Weights of a small transformer language model: 15 layers, vocabulary 20747.
Each number is 500 + 40 x the weight over its row's rms, rounded and kept within 0 to 999. Layers, rows and columns count from 0. Numbers have three digits each. The size before them is the row's rms in percent of the matrix's.

# q: layer 6 attention query, 512x512, rms 0.0378, rows 100-127, columns 256-319
# k: layer 6 attention key, 512x512, rms 0.0384, rows 100-127, columns 256-319
# v: layer 6 attention value, 512x512, rms 0.0345, rows 0-71, columns 256-319
# o: layer 6 attention output (transposed), 512x512, rms 0.0265, rows 0-71, columns 256-319
q100 104:518536512434520591484484432565543559523498511480505481507542427518494532498480548520513480462476513465493490464503516509533535435528440554483447474528472462570537493536464473587522532506445455
k100 104:460505482425532484514488489522500419499494572441430515518537472498508521497564486478407513476467532477527458541519481506515447497413423572505456515488449427488486485548491527488547556502484506
q101 114:485541557537472480508508488553564504467515493499540469460541545491550489539507530500573533478479493525558447516510428440465497531487515479537445481420500491500483498558507533471506503485499455
k101 114:543468491552548455544500483501481494564474514511512556451536480492485494518533460500546420481575495499519466454473484367563459452559542474504534543501542537469515510444570450486553527472564566
q102 103:515472542462489532462469550519455544501453520546529532447500479451531405495555497501585499493494520466551478468485468432510545443537520513481517591548524503434486518480462530448512509449460512
k102 101:525420527494445491417488543458549515507452520561485487557433533471513545587460455479538460555548586506487490510491459511489495507492511494543477488450528542494453490446567471487461497489485494
q103 106:506496478549476607535510507459527525490450518520468426427556540552506499504483476466526525489437527475457459506549602465514544481521506502468508475479463526508455489439481509508456431498498530
k103 105:526485496520550474561454568547478490446546464504498522564554478470441453488512538495457514525541535466464488448500536496519488508526516509493459520493548452563501538470530554479502500516491522
q104 106:532503481557472454425517484464534510501537462495532455552459522435483495481488555507501515510479469520522533492455559491531436515491473501463519537502562555482516511530463461515537503480562549
k104 104:516465499519460509459549517532509516523517527452481501528470496443430449555540485489516539477483534530521555525488534537484541509484530548586556498537414532458505469490502429546518461476483505
q105 099:487536374530454549475559484516493532485533524496494467509524427498496518512502492484492524482482525522518488491558536538485551476471515578506483481502497517506456503503499565479518447467522470
k105 103:461524414467550508476436565491513470507464532545499452476465515423500507408539494507450527532470522510484468435598489502541466555451571525449466525501546492465489532551482505518530622419555467
q106 103:522515467462473523454478516486408469507505534533538506512480442506512489497526505443538483410534509453480457536476521564504449483498509568544490514500580474504460476509554520557518458497537453
k106 105:517560518447548509502530487477432489466528588502537490550485457435530493487540501507497499514534540553498449447543513517518512538474443573430497494552466517501460501549430533427466527483576416
q107 109:480568490541539448488520617463608527558437528548468483527506576498461467491524482526530494475503423468491518534476481457511464542570574512507468460497477590568481535529492481438449483462541520
k107 109:521538527540538532438558552489502529593508506489437444448526509543449532540554452480542521491475510497480501467505454499543502443551521451566475414514473536470528558503500461556445537513509543
q108 109:492473452483506488501491555517555486433553427453506442491500516470536564408579474446587504487441507467570478518508518586437503441515498513555492484563547502501463523387522520465493522564500445
k108 111:452463506502512494555503567512494500553524518525533469478519457500538460493526473565519511485551590485507466520526520521572591513537500517416501531450520532495503566443531494451486517474512476
q109 114:473498435530501558435470497572516532434442505483449456541473465476450565534434521485500475502417586536478525470551507527494494473506539508541553442563553434456455504525528521533481410498518502
k109 111:475488530533469498448483489454435473478528510524530564552540553508465532489538520506447535525452473524545525480471526552505533519427509472523514508460442498555506554538509469499457445484481473
q110 098:458537454528516472531515545529469399501465533512453511548482560456452516548538527478514495441489404534467406465515580469533488503539475527541490462458482506510570585569549512477511458477493536
k110 095:494555455521450477570477497474417499522454554477525484501502479539477516521533536488470461549484534524476543483480487515505548446504568484529565556440438560525517503497412408434439436518505529
q111 107:490511442528501568530432476494524491482497496418446456424549516521480458503534543477556465468468617528454500513486479461499524474440446452503501507540525485438474425525564448497524456533423487
k111 109:516523563596496530445517498503491472491534433548437454524487508469530424572494496551550524473545579497463515458437480507493545461456447410530540554447493560497525520512595491576480524455479465
q112 108:445523494467479485487561458441507517506475537479557456534479525495506536495479497472564526537496507568477521567546468450468524501547504560506501514479451475497548445490525501522490574504457511
k112 107:570495526543586514451477458491452544570506463563455503437580431499529567490543470513522536499515523571514567527500473465466520516570418519469454513496479500502434546418508540498431461487413544
q113 104:525430499505456559527547395454431445427526514515512456503383466502539540499434497535518443500502504513454484493468509499454581480462505520458528503529455578443482439515540534485480435531522487
k113 099:560554444436469561507515478511467484515542435510516489519493435482480477549464468506515590517484516520485468487503494525522445549446459556550481477499569486538495515502543583535526531557493484
q114 102:517489485508544438432520547484459541512506573540564454499406420446503565537523505532525449481530444499494462507502574495519477548498497472437499491519475456471509468507498553580512470463525498
k114 102:458524481549542493447527510545448553542546489472592513505564483597488534544528545479557525492525475501476492504505546498411535522526459496525491479465488547477493547448577505552451513532576455
q115 103:469535490522441470546513460536448392521523488469453499562424470503551568461539487514459542506512467481564481578496467557473544541578476523588478522510510538524559499545573492491469461490465530
k115 103:466525479522454522504499520455514542500576484533463501483486457514530515480514522498569540480457440545514507474562506515457544588489532517484558505507532503478442522490417466459530579478545455
q116 107:511496530530539466521526473526475501538444438518488504467547509481449491428547538520532498506448486560580527530475510496495504494485482486473484422519439424572455506539530583517417512459423470
k116 107:429511455474520482522496559477478432441547464567525454523491493458487497421485470419408485550443592508504520461531488506490554510383524567513526531433416518469510498534486489488456512477435544
q117 109:487510505513467501452483544529480508516536564526511509520496530407384472470523489511458519509475426575573536466400519480507453457420501472528501410505494532480496503441492511539500486496474454
k117 106:553483555435486447512511489503495550448490474578458459534442506489540539472495515451508422450451440491457432490559597541528503537467494528486449535531460527488474484513423474457496496520423512
q118 104:469463466547445542491490525494531466556438515444489466452542559528427471477505473527554499504466511482509533542482551523485508532484492544512527461400477446567493542474517487497384540495520461
k118 100:565523510459453499427467538561519462513416483499475518408480457515505471475519589500416596488484485466542472500492495432496481436456484449495459483448503466413557559549467562497489431491511543
q119 100:537481544519475541419497526469515524547485618568580523517503483421489526487514427486513531459499424522554513509470515457514462489471490564544435508454465482480484542521479508504469491478503484
k119 099:533487572568543449500503429543506512440450550476547552542490410490524442464549479542522529473535448496499529476546593503516560474540480508427459512562462629534505459421519489533435436482490514
q120 108:478443515458472529499520539444502566487450542517516509562534478496534462370474493478595439482529533477435487493435551493505440486572494588522509435459484460522520485494456512482492449473488539
k120 111:472543520501509481433550443450434489469494492519516425485589471563497552487538484500452590488490502460529540542417443567439461525433439449541516509537451483576532508495456541477459504506512509
q121 114:500468528505564507520461526492600523457474504553475476458569493529539459436535555521542561444541503479592516520474468475512490495535520540454480471500515530536527461563484454471485566520581481
k121 112:520487496467520479528477494555486467506493489443509497499497536499469529437474443518438486497548440462563472534468503444491486507482540498486437505550549437514531529545518523488502518500445503
q122 107:487474404478478449520522506451476472461545533512465500442501497496468448519514573464466477553517481557524510522460505491490442555520476479567529524486410574518572498487452489476571542507518456
k122 109:488477508484527477498529571530524547528504505488483401474530555518536519452423467514495468526518515457477474500509442504498537430532564567452476475487498503487441482447537490566504503574470529
q123 106:533515490477486521473459477535488481494440523538548537568488495494503546515527523483454542454512450560484481543582505493498482523489456564523533573522531546486476396516610472469556484461527522
k123 104:520504511519505526501504428444536485462496544511523490402482459523550498460484527502497492515502471484489503461517502408487484543437472515507479491537496542533520460491498534454512446570466497
q124 102:500535500455502504586443451425523516456458579521512528586565411488453528433474506460537487465543499550500507495590588528490564477459482517482514456563463542541482463472549507537559529543418488
k124 098:461476467442515477510514472505469497535481510551542508435558495494566521440484462553463511527559482462501493504522452517451458525483435542466515520441561531542538533514517561479488531534531531
q125 113:503449522549462462421528501473507481496540418511437566501450508444466459429566498525503480509398464511486478553564501470461532535476496490465454523484482529512528551513448479483447465599512466
k125 110:430538428528514493482526454541546486509404450512485500458543491479475448449545469486482457528493515508520518477481470581545525565520496582494495499504510513478473469481520489500544404465514521
q126 106:505625512522475561529469449519512524478482478457645486504559458522539484498480451540547433492462537504430621572493502505486561482494449522587451432467478471435449439484563458508445552524478564
k126 107:571467416476450460503577477523483532497511492534488442443532428473452579438591511501453425463516444540505453539512498501539526510483415474503487484515508542458466470513509476386479507547479478
q127 111:489432595489529508540528452520424508478555536504525553505553569500535470546434526453500545447510572504563512507571440556484507513519565561512513562508507522396466412492479495484504484581531516
k127 109:478462490463515485506459512504401486474534558495514480480478481421449442534494528484450452502508501447559495488471511523574461536458497529504523512521514514452501551494488519385525436497560515
v0 099:501556507497548510512461474471533499486444514514475527587493509541524516441474508525535502487447484567469461485438474530510490489442438514489556510461578490534476509524493472445547499489527436
o0 103:468509453557495473487497569524479480449482481401559540525433521536456523473408594520503531539518529456539466468555514492547533556475548481505452419498525537505475553612491470498535526515546597
v1 103:463509541522458570449506462427580522456547491510455559445482531514501507599575458472520543551412519533538482504490427501527506454475546446553526534554411482501474530471511496467460514480576469
o1 100:488462454608516508481503522458451501492509463525508513525502538501448442521494540486498542421562453429538424518484519398538464520483546496450585492567512516501484518438515525517490590525496553
v2 099:523504510448565440463497506506505440503538524486483473517440507505502563378489444474521534460574530508532510557559486403487520503469566491479481472506466488462448575516493484577482507455471539
o2 099:497478483540551531557469544551528409489458462553511561511458498554564503499491520522545530536464512524452471467515521481496482577480480484509463498507467557522489566506483497473484475538469494
v3 097:486515491415452452460438536470491428499524533520556534556545489504481476497523496490447551469517500402519448466469479474561519526528530533494471547488493525442461542454513541425474482524448472
o3 094:511575505502462509476517572488537512528475495420514497440511437541502511481489416499488491493554499525480531563505483448492470445483568532516530484529560551505496549498554489520502574498494491
v4 099:477526442507502486466487552476488527533542510505545529486519475460431504504519453432506515433487527411576497492435571509497541500574517543559542490475539422543498500490464501466507533488500572
o4 100:486548523506526467456566521473504451566553533469486464541507462516478539557548376515530498531537519557587498480487492386548445522496529485556485493546516514504530522489622475529477482442532433
v5 106:547570493515523515524503568588474417516445518476495510447448439512437480418534542479505443445480574461497469527547487541502501543513468499530428545470470484455485508500495454534546447568465473
o5 107:422504534433475521481424488489494505420470508508509494400556458416501458504516476461494512527452582519421544483541498591435507470467564525507509442548527443522475481575435579468530487474398557
v6 097:505548490521540500513520465445482496542482449553476466546460486544510446516440521523527467449486511476473544486534456489468475455522496487493525519517544525502556517518508446471530468531471448
o6 098:480501486525522467545447508461482472579564493555513540494500498512561486468507498542606477497440526487497535530546574469488526580460441530472536461459453501442494467457579477541470504505451524
v7 101:457504483482538478525504558518528473559533500483496424499512536486481546549515476529422507475402500511532508528518593528511486580439511571473555533526491559496461486425485501406504496523477503
o7 103:496476449475525539475484555427534565546501568567468533403548492466452527537484419549521502564454493538508503465460435458475493536524468478484520546534443462514504487466515414535495493497504412
v8 098:488513558525509545506550456543509538535502527458477480483494500463516484512529450429542525519502489476432494583529447509476486472471424491493488529552558504490437550516505517498572506459469477
o8 101:545458549486520445521501522531485455477485540534573438558440477559510591485483457509549408482518437521516469483490524460484426491519498489466490485478519518454502611544499505561521442595524500
v9 098:486516537462487496417545497447508512498490477477567545543549526434532496505576472509474523500463544499501395483492506544442527529423479514545530551516484543524487516513491494441478438552469523
o9 100:488514495552515512442530458465498476477469546592509505468481466517470532469499528506506529522426464423462514509485513442525478508460470497529519496414491499504524551478502461551520460476514523
v10 097:561532476470533523432548566537462471519488565464451485553572425478540438516496490497529494532486513509517563450465434430490558520529498450533516499474527426502504493514487516415594495477560581
o10 094:484510477449490504493507504428460463481507493481479515533461449482560533517539528514480532512474518533500489604564514507549534596444521495501496482495468527532534521535544515486446446548548496
v11 104:511542548559554472523520490518562508493463453513553561448510452439557495522528411518581422512450521471536517503423394499487461524466530458494515519521486496525552468476478489565548421543535521
o11 103:511525459505464521543458510443439476544556538591519549508456539515541432512592537476510503437517519491523412480480542496441528508467528489491451468476463484497487492477608491527553510446489517
v12 099:422509450530480486490554517529525516503527533494475515545498476474568618583487457510566459506469463551452466496557520490467484541441491540535522511538543507503503465536436501500462471526472502
o12 098:472427507468454471539528471523469471509500473477508520557489490503497550482495450501455479488414474489479544455531399517479513495493409525529551586530488530487559498515573482533482505488493511
v13 093:507508564479481543488524501502520517528565471535564498511500484484489489472410495537449535517562444537526399465506487546444516456546515494497483560498488432415543508481508498467490453489547486
o13 095:515526423509497490563509609479586490605472537471473524559441507508458516459571492516554498557527496411518510522477570521479508466566395547445504469521488444454499510550493558477472556510497484
v14 099:473513507525553501498498465557543471523449496462579463583601502449459533520453497568527473483477485572513560471492583528511482477489537509484540514485443552518515466522420519557489518460559550
o14 106:586456435466480502466503453481516544495545525551450491443526540443394458549425567498401485553498514599478479437509399540480549501465485517502391545507532530458504505455500435470496465522477461
v15 097:509512420541505462544500486540462451467444507524414456526575548447509530443492566582485528479487550471519446443491448464521536506478423456474525473520502480457522428486483517487533495522472491
o15 098:479480499528422476469481519493469448505494469479487452477531521446512539544455481554496554517463491532430499510522508515540538477441486507483465473472516512416549469484488499493495467421534572
v16 099:482416468494525447487508452544512447435465504564583518560468485556450545504530512531515517482490526458537423579542497512553430492531463423525524522480478582484515460405450516468457528472486448
o16 095:581523452407476486476457470506542586522502472574521509493495514522496502469461496506481499498501502569555561506436508466530555478521460484553478504557537521493447449535480436513573541524552490
v17 099:477481538582506520496465514452504532565522519535491551540527480502515509527445479464474508455519470550538437458512509450408531494458407465579540549516477437463444505471489478536512457441464498
o17 098:508528400453542518582530543523511489504514529434530513546476506558465497406516509539588493517535511546525577543436528492473556496501456475445448444488518411502455509562544505496389501451437442
v18 101:565475524520488466468536473579533405453460490500570499501500498555504437454504534464523516569496493528492504564463582504546548494507448542432461522537489590526476450530492544417431481505455539
o18 104:482496529501477459472591423511538539503493530449534505523544478462516481450550488531515511547465468518477555485489433510512459478567474521539448597441531506512528552497490581471538503507466547
v19 090:487506508531539471501483428591470502543513525496470473475529502433450455565493561579495563514526473459383577456482444566464454429436479454498604465486469461520451497521485510490500435479467521
o19 090:461464446473509499484535522493476551516446496507408562516511520470494563508490455548509462507454575538488542543480508540474541504533504520541561519551542514462521427463530495481557519497450550
v20 102:566473499507566537501437494579424483467537464512493483414527495532489489409497600490458534532497482519482487539491554548510448545471568527489497541520522532537465434535540493588509434522479555
o20 100:441465548527535569492466508492446504412503483537557480503518478428495474481481494452475509423440489529505534495460505523439477477530565462536547513507470501457551492513443552392568490500439460
v21 093:502482438535543541495515517552473536514484506471530569483526527487508459584533505511461553444499481460477511470509479486596519512461473439536488523589505458535487471477510531486554488516553543
o21 094:479507552456483490607500398480528591431450486511499460501529502473486470552482489459481407480502490542460486523563457517502521516503526524519568498440494490504465396490535531485396526456487486
v22 099:525517500495447486522542475529502463531430436479515477528606476485436550537460546523450558511507463546453495412488497478503535428412553541515476508487490503546488516506513513483492557507571453
o22 097:501506421490420430503461546416500471516573568494511460516462491465521466483490493504526467509468440509510534504480439486504544517482500541506463472480471446447547506516537496476580472495522512
v23 102:511556478524515462568505453491489462505414513519536484467447425503523454565478493440500504478422549453510522472472441494449445538481499460472484441523554531463455466467512456542485472450490480
o23 103:487510476517448419486519506462438476445489480515472501531475430488494489505598614540492528503501515482513474472567420518502487499452509455537519479376526503580463562553457503520448501552480519
v24 099:538509548481515519472524530547553524463443499517477533502428459511460475521486422535463422417569553462481546524538621521529547499485535519462502486569504541573485529487484532507492468482560450
o24 099:561513562492530490552457554505461466491617489497466490552423614497452459519467556518407526565572456462554488482521456538463411559518460468471452492454507447452489524532428535523481442527505521
v25 106:469413505433490493488417495486434547546457461451485449452458527541560526544476516541492496395525457483561555501442479536524498519539548461454533560503516512472419517563507483429481504443468518
o25 104:517518473497498514556421507496526533480516435537468508497491510563514488552493556429462475512537538559509492458412458470482539534494571505522529518539517424532531527511446490490534538491448496
v26 099:532520471508484440483473445479522434524475535477510500528494559531489487502562509531424530493582505566447536541584515415506482434502453422502502471447546498505508541499430463576475541469512530
o26 098:513484454479506602484546548547504547458499471441509411521552451540503505510462534476534462427485480507512547472480512544450533427528520484520465530510589533528474520544450551446507561496436491
v27 098:439487482483462443479503522436527488494497473505561538486512521425552500547500528423431518450572471498568510484526467457423512546511535521528449509439516495517536500475507447537454458487505438
o27 098:525455512575434543496523538423517430513510492475537553497527506572497425434530551502472539493508445472536476496437499507535430502442521488516540546438399450551478525519542570470472542494540513
v28 101:452467491484505475557553434526469495481498505458550492549482564461515510575489438523542506482464525510518553512482506491459533471418557571529531472558577464477528489522536456467506528538558490
o28 101:586520502517496447422496449500526502521535480476491518522489495497498565514426534564438493539471472550512447445448455507586515544495465524532541541440488545494505481466522467537579503561588530
v29 093:449478571491504517524500531409533504480514515614538563488461576549456492426449490495491459545458551484458553486549585544462490449582473491464552467463501501482493518495572502453544509460481573
o29 096:438499500470508511458522485559513475534503435544489518479541518466511485498570467535540563479473569480455454495409481456445523428550523545496520478526527446459416439537466580504624430571538486
v30 103:527492506513492509589475550460536572558498509450509529523520557484457462513499578542479502516541462520537526526560505419449488509495508407483495489508527536541537555514460520494464535520497523
o30 107:491537496538514538496490536513527502449425476530450447459524487463498495518473540465464461519519503485421524521469464482507571488451470510497475438468532541515519521482455540501475519523498593
v31 093:458456513474494485492520503472503534575532468482509527556537449441537504543411531566465436565456544518455502570508501485503488503563457516489574488516514522470513529484500472467561537549551469
o31 095:511526519439491486489526563476490485515418571467495433485492486523464547447529490514475489468504489488523539522495492469501507463477447457488452421509411505506497533519520497462446561518504558
v32 099:497509460560500455468558517453503463470492417492452516497497485496518486489466533511468513586496483595422507473485517484504487487482525559491457566457468539461586469468436491518475435514455447
o32 095:472467505534462561473496497569526466512464509445458520503530500453462513499460542534458477413474440492468526505553557546549524462535470473470533525486441458436539455471525514492473516505449487
v33 098:531509435530462513557488557501552488497592496549553504479493448512480574549541500467516486478535489555401510560528545526534463500463486530486567582493575565484465484464485519542487498490518503
o33 098:454466585498512526542534439479443564474485505518556450490525464435596481447562445440473481510521449468487529461426491546470517496544497515516512563532542468493523429508422575473537573471532457
v34 103:502484468471549511553469475472484475535446495443572469443571467497534508585576498462532534425482496506471456491534519523425488546535489497503615499504432532501475552510455469516508452509552515
o34 107:431540386459542604534514540524536572502524511611510530416503414487471446479490536518521511582460526478521514550493440487520461463514513492514585552529431420545478511539527471476471535479490493
v35 102:490488497493453461455484415554484484511467537522480593485481462434471539438487547511517512602516493516511544476461524430539462468438462438477539478539561382446494542439517485458446508515516519
o35 109:441515524518487451504557509532500372514467542494519552557506500437539542484483519437486461499469476498502493436616438429597505490446501502557482517453518555524597520539505587489526562493549526
v36 099:543468488535487453475504480516480463589418508507478523464572519518534495404481566523482482523506470447491445553560492535479430557493475496500475533499501471379458488531433527517447468535562477
o36 096:543511506552508576511516530465482448553553446470463504498541547514504489492525523503512508577474492495488498482488509436546500467459495421507496524530454481544554529446482512480563502537486451
v37 093:524503478456553526524531559526589471580495528483539517516450510461565428548502544462497460475536497503561564497481473514504474492524510537567472467592519560544418581512500488451469503545463497
o37 096:568467474473448547466470561446557513491549584529461505484513446518468447473447544484558508455411460500480541492473511452486491532464503546512433495445514558484547517455483486493510461483529481
v38 097:473444516511452492429463426513594530434470462473404520562572464571520512528505501497523455601429472534423536447489547538516490474533526538537500483467489565520531465493471521503565433550558506
o38 099:501548545477503461489569483580498536524581544454537450590459466465486545455502473548497530379502438474473547542514497570484487537467500536504475452541495527547536431508494520496463483501520536
v39 098:538482490454545553421447559507511499515469522479477470530549493534460432513437494567501511491475572531530519557479522491423497496489489511480514441530442505504572468575513520537417408492523540
o39 095:460517483560545456538499481534504506474478445510515583578501476519548529430524543502527461463501539545516520532464548532496487543518491465476512520513446446500445471489507550530467541433430533
v40 092:489530503453491464535565464568432563488482509488476452506476483457510461526475524508512581543511479504461495498438489466467533554488467446539507557518529534489568551525547486521560511456506463
o40 092:525469450452474521500541502466560547453538432547438476525439460507505496504514483517519462517478514545496503514631589529504566535431521516529517513398547495494528512497581492442446542485471465
v41 101:501514522526486464458525487538443432512558533498509493510523504525434572538438514459525437513590573503553529564493523533524467433501454469499389447598525459508488485538472481512509458567515426
o41 098:448531474438505566501572436498476605412509525483546432478532424504547577511548473420508521420504492461556524548499459529436464445535578511572469453509534502479497517469454512506434518508492431
v42 103:517508526506558529497494452455557447476495485531370518486464551492488470436503505488572474460440456593459547517509471504410449473501519573553459456472530479505533437549496439465459517478522562
o42 108:464420486527522527489501468480550494501509468475502485485535492399559518532488470466506488495491476494429490479473503530465565494541522568481552470508480470420562435505506526430512447570531464
v43 103:463528509530485508506462428468499471496502403541414488538448560469500440544548487494569518494552530489439481488514508455428503469441549496531526432472454520512449501555522542539495469460500505
o43 102:569523493591542491515511522524439499531479449480504563549437518571452490502447586513498492518543526487489493507512507621610470482434509528464503555436451422597411511519492486572466458562551498
v44 100:465509447516478442485413522439502479490526480444549596426567546482380455386616530464416568510455512463508434459571531499571477490501528535541440548467492428514520535453560543472509506522462443
o44 101:420432558511510491517477484439497473454486473500517510458506463504523499455558433512554566547468440553524497477496488410538491504487563471519557517513503517482479515465488504431544532540512475
v45 102:513513567524497458493548559448497590502486478433404470443439510533463430507528507517477440496573512431540528514455467524480467433491521387490467488602464489490496496496554493566414468518529515
o45 107:438462526513474427549573500494578463511515473543503554486461544617488444522554431564545539507481445512525483466511480487446482507440479469410553515441525463486476480451530442516443490527494456
v46 095:491478489501503472507514544495502459465491494433505499438556554478460499452490547516518492453487509430561522453488524500498523471572534537530513472423514485504564494512536487486480516514454520
o46 099:505480530537471524420502483484541470528511427590449557565533472461597490454509522514498513539492551523531438507543421518576505511506540531584540601474541549429468464432540455525510529495498470
v47 092:463496527502457455512491509433462531452410552561472474474423482574519492543586505513529426480532465533555590538511472495521524504508438408521451519424518514460503562498463499533431438548509486
o47 092:461504457483558480467505513447508490510455484551462511503454476507532496481491574538461547442573467476508400537476528464495532568505518506458487505515484514542510518493489509545522494517526512
v48 099:520485460547517512545531500488543576517466465461445448467495581590538518579484519582501521450537488514509416565424531469456524481544480533504540508532501572530478486443528453585502472473557499
o48 101:525488402555508500495504578541509464558530455526459534557483531550461482516449513563495527533514456495546489398474553453527483487490477424396497511479439434532482467507473421460543443475575495
v49 097:449472523555534471561496432579609509555529519428554524490504454508567539603435526486490512518492497513471425516507506542455442510454514593539478567550483508490459538552533475532479519518487483
o49 096:508515472468466484501470552476500498559530540531514584465469462547456521465465495406534534560401457469479524516472481437462446454495501488458483494544444499497478530514537503528440513444481477
v50 098:468529521499488477432485471411503447512471520507440474496572529464503557445473477470533464542507499516582556501478481504517531508520475490476388559531427508449451482530508514493481400560485458
o50 104:476473560452470504526470527527568459550509516550543513427515555491525407526520526574537546477473485514441494512507526442492500548469496518498502460485482600488541488455526506503585465566510561
v51 101:570472538531478530460531512446488466533483564549427472507529481523486511504397499543558482537608446502514526474468482453486570457539533545467467509502546476578479485518478498562577514529473522
o51 103:515539483476490493511509480515542460495475459471527465556476491510555489468479522472552508465521441491493539483531531508508549475481494463512467462497505573504470541544524509437423538526469506
v52 102:513470450466440473460515523509470573542435497469590555506565456574513464591513573483528465468506489448530529528537465427470471566489461516522536542471544591540450512434503479447475552525496492
o52 103:543557511460495471499501527496537563432485525515510480478546420457494446516527510475380583519585578511530455564512409489466505548492581485478467484529574514543413536550492493529528498483478467
v53 097:560514507516534488490563486523503557522525537550425534461535497523546465462519496491468445484530483528504534573570468516516505525469495459523478518504484538558536481461584544421509476525515451
o53 096:532528510496440465566467499515478462561485500441460467519390569569478467487500493543516539487634458509502519544498490522490466499469453462429522476473475447512514469527519520513497478529557475
v54 097:515536486474428534414574479441544516553552477501479522491500533438455426440486501469534485406469549421513503528454499502489507506480487444539454475485451488530582480467529505552466504503536518
o54 098:506518544449485562450510450509501473464476492549548431497563557447509541493451483511503482485481476540504504508544516469511501507494517474580521539486555518480486453502524493503471516456519477
v55 095:559515486560442508470540481507525535577504516516542427506432491518516522533505481507558554449514504491507485536488540511463418493511506504444543563476542525495439603557518510514476563398512502
o55 095:536521488495502456540506476486497571478508545571519472442542496516483472532487476463489439466487524513501504423516497486468506527410486555571509547480520492469471551447537432524445461481489526
v56 098:448487559479523497547483496523525487476467490508477540482467511666549494488562474457492556515517550447473452471519513544461515481561501588459407560480483501515529491510514478474526528556470533
o56 103:441472462410470505478457479541451494472478523418518539414557495464433475475547532419423484503478452483495461514499485510466490441540551518502511435564418465517491455557459575490548567484458520
v57 103:533495493559535508477465486536507545525500535460552454466568485520495530501510476473491509532499475478514529445523516507430503467483425470531540472481512459492520474503443510460452574538528547
o57 103:554497519433532540467477489552445517459530493463527548508528470468521524475474553432474460499513543571503566538492470533523456512553540560502504541538531534469537477472503503549526417487494527
v58 095:551497476464499548473594520538540484518468474503515503480449481506505489519432523444485474534551461474499455487471518550429508469530503464474541556461526496523540479465490491446542499491470462
o58 098:402414574476521526479522486569504452427392488534504485496496499441552480472487479447446476498468420440440502512521543544473495469461510492582516402531481483452493501505439562479582444505508531
v59 097:473464473480541498504547496491497557422526443485581532484504492536525513518450493437548509561426430444469482545479477516521414490428481516497414548454486482508533459465471550563486503488496532
o59 098:570499477469467497516461506450498520555555561501514567528490531544450508486524513411509450418517469499517504451528460432495516452500508487505491514491464470454473471515430391460462559522489397
v60 099:581498464547497521507506490542461444514555461437485488453521586486495456478491422501506485531486473429461503465496574439525500545510543455520491457501462623494549527467494495421467457440533529
o60 101:557523430585553542457478521481523558457587514579481555474570465555528532578430507601526515506542552490521453469517563457480543478494446497523448515517472487498509514509486431548517515519497424
v61 100:482541579507532437475565512443449552505467472529362494458408444566441522536535547430457467478532536569500549553493517414490489489473476499462530468569568555460537418486548550468534494540472504
o61 104:480515461424492568431504518480397446522505444573515530436498507488553538520478506461548585425494515502488513549528593469526536565470489490578565475485487473554540528489495460464518511545475481
v62 101:511408445502521464554492533518446509462498511491445479502498551495521525373467482499456438476463480579497506484458382485517573459494444588559475506525560539453562495533539448538508521578515453
o62 101:471493527502516479496376495511484466543449452622536547495500498429589467480466487506495516540455444474543445447462504572542508522550491460478503520471402483473508492439429554498481471529489497
v63 097:462477495466445589440566419452498476498475579492523478422503491477486442418455471554550557430479457547518510553481492520447470502476564440459546494594552506448397460524489457503476484475561529
o63 099:475485518590532420564599523503524440475439534545522439572472450446563534501524462579486511536462442494475460407457518470507545501474443491511458444421502498522478505496450528448478435484585516
v64 095:536478527560518501514424457458507480514503526518517499480449496557564525570450529510466492451538436577458542490492482467517520561514486482573411510560562570508476494499527535537565419449572485
o64 094:564522394512452496500431514452474520562488435575530587497458543454452472442400532450554485521447510440559521501460534555490465561471519428424494468486441487561509512546398507500500515477446498
v65 104:488480544488545473501488435527588497520537448447485465487471442474545532538442423507468491522549534463465501495553497485558487463456525537447422524557525450506492538567446512506448474546395551
o65 105:518522491529540466491440571453470525524513514479525577463490552551431505560488540453510478499483512530479493525534545506523493563599433478441553480457476487494505522485476504511478528574397524
v66 094:469517459496491506546503532477522493506378560554510468478472553438447535477458516482472558505432519524492516522485540582537460496503548562483468542506542490446508535553555431549441530498521512
o66 097:471468555513465492540531486498473482440509488447501512494501520476443466488509528453459436491486479538555486435534447484482480482384557443437464417449532530533482542556475540381521463456512566
v67 101:478516511508487500455483588500451450485543516497438463472552527498452561490497442509535497452502452482542497494486475409522476518498441539601508510436533484464555528502503469482520542506523468
o67 103:411519541461526514459510460510497454485435444484524547516531474433603492450517497506445488523488531493465545486517513580500494545482538538560513513531552479501553484489495526488517515490490510
v68 100:472500525444462502454548530520461565468507493438550436545494503402605511498504448537512512484483479530566439514482482506452453540464554496528494509504426523455528488541533528437544472517425523
o68 100:604478532546528538437525549498488497545450561545496527432526511531471524464477445530511471475470461490471497549451556429489430596510449488488476524489476572530517530425522450546464420484478477
v69 102:466445471449463474527483503490436491494420537530411460486537529521438564528594484547536457430461526552513503458512454475526516509463589444520590513443516487493538526420503497447521510479555439
o69 103:509496549467489502476516514476467457452527445487469533526521497417505478515523474551495546482463523504497502508527512457478574514421549530561527492487527492472529468486593467442539468498507495
v70 101:537526506528449483591473545504398494478480549438495478530425491583422492497458438521429445378451498534533462568522486505552546462575477486526406462528444533501445507510530469412446554471484550
o70 097:446511512513553544492437477503566586485504464468488439492563506536511479488473520545437477544513548434510558509441485522457536478469501547375460530456526428533506463530377483532426393470446437
v71 101:493522460505491491428485487544468487537541521467530536540552476437526537488476505510478481507568465534442505424488472414482497476479479516413491469529503555544439490542478482487512491501477516
o71 107:579527497548459445545539544507523458522520533416478491528524487513504502532536482521458473459528455510491523473534479534438498459502442543485499507511501524478480551444522532558530501532508577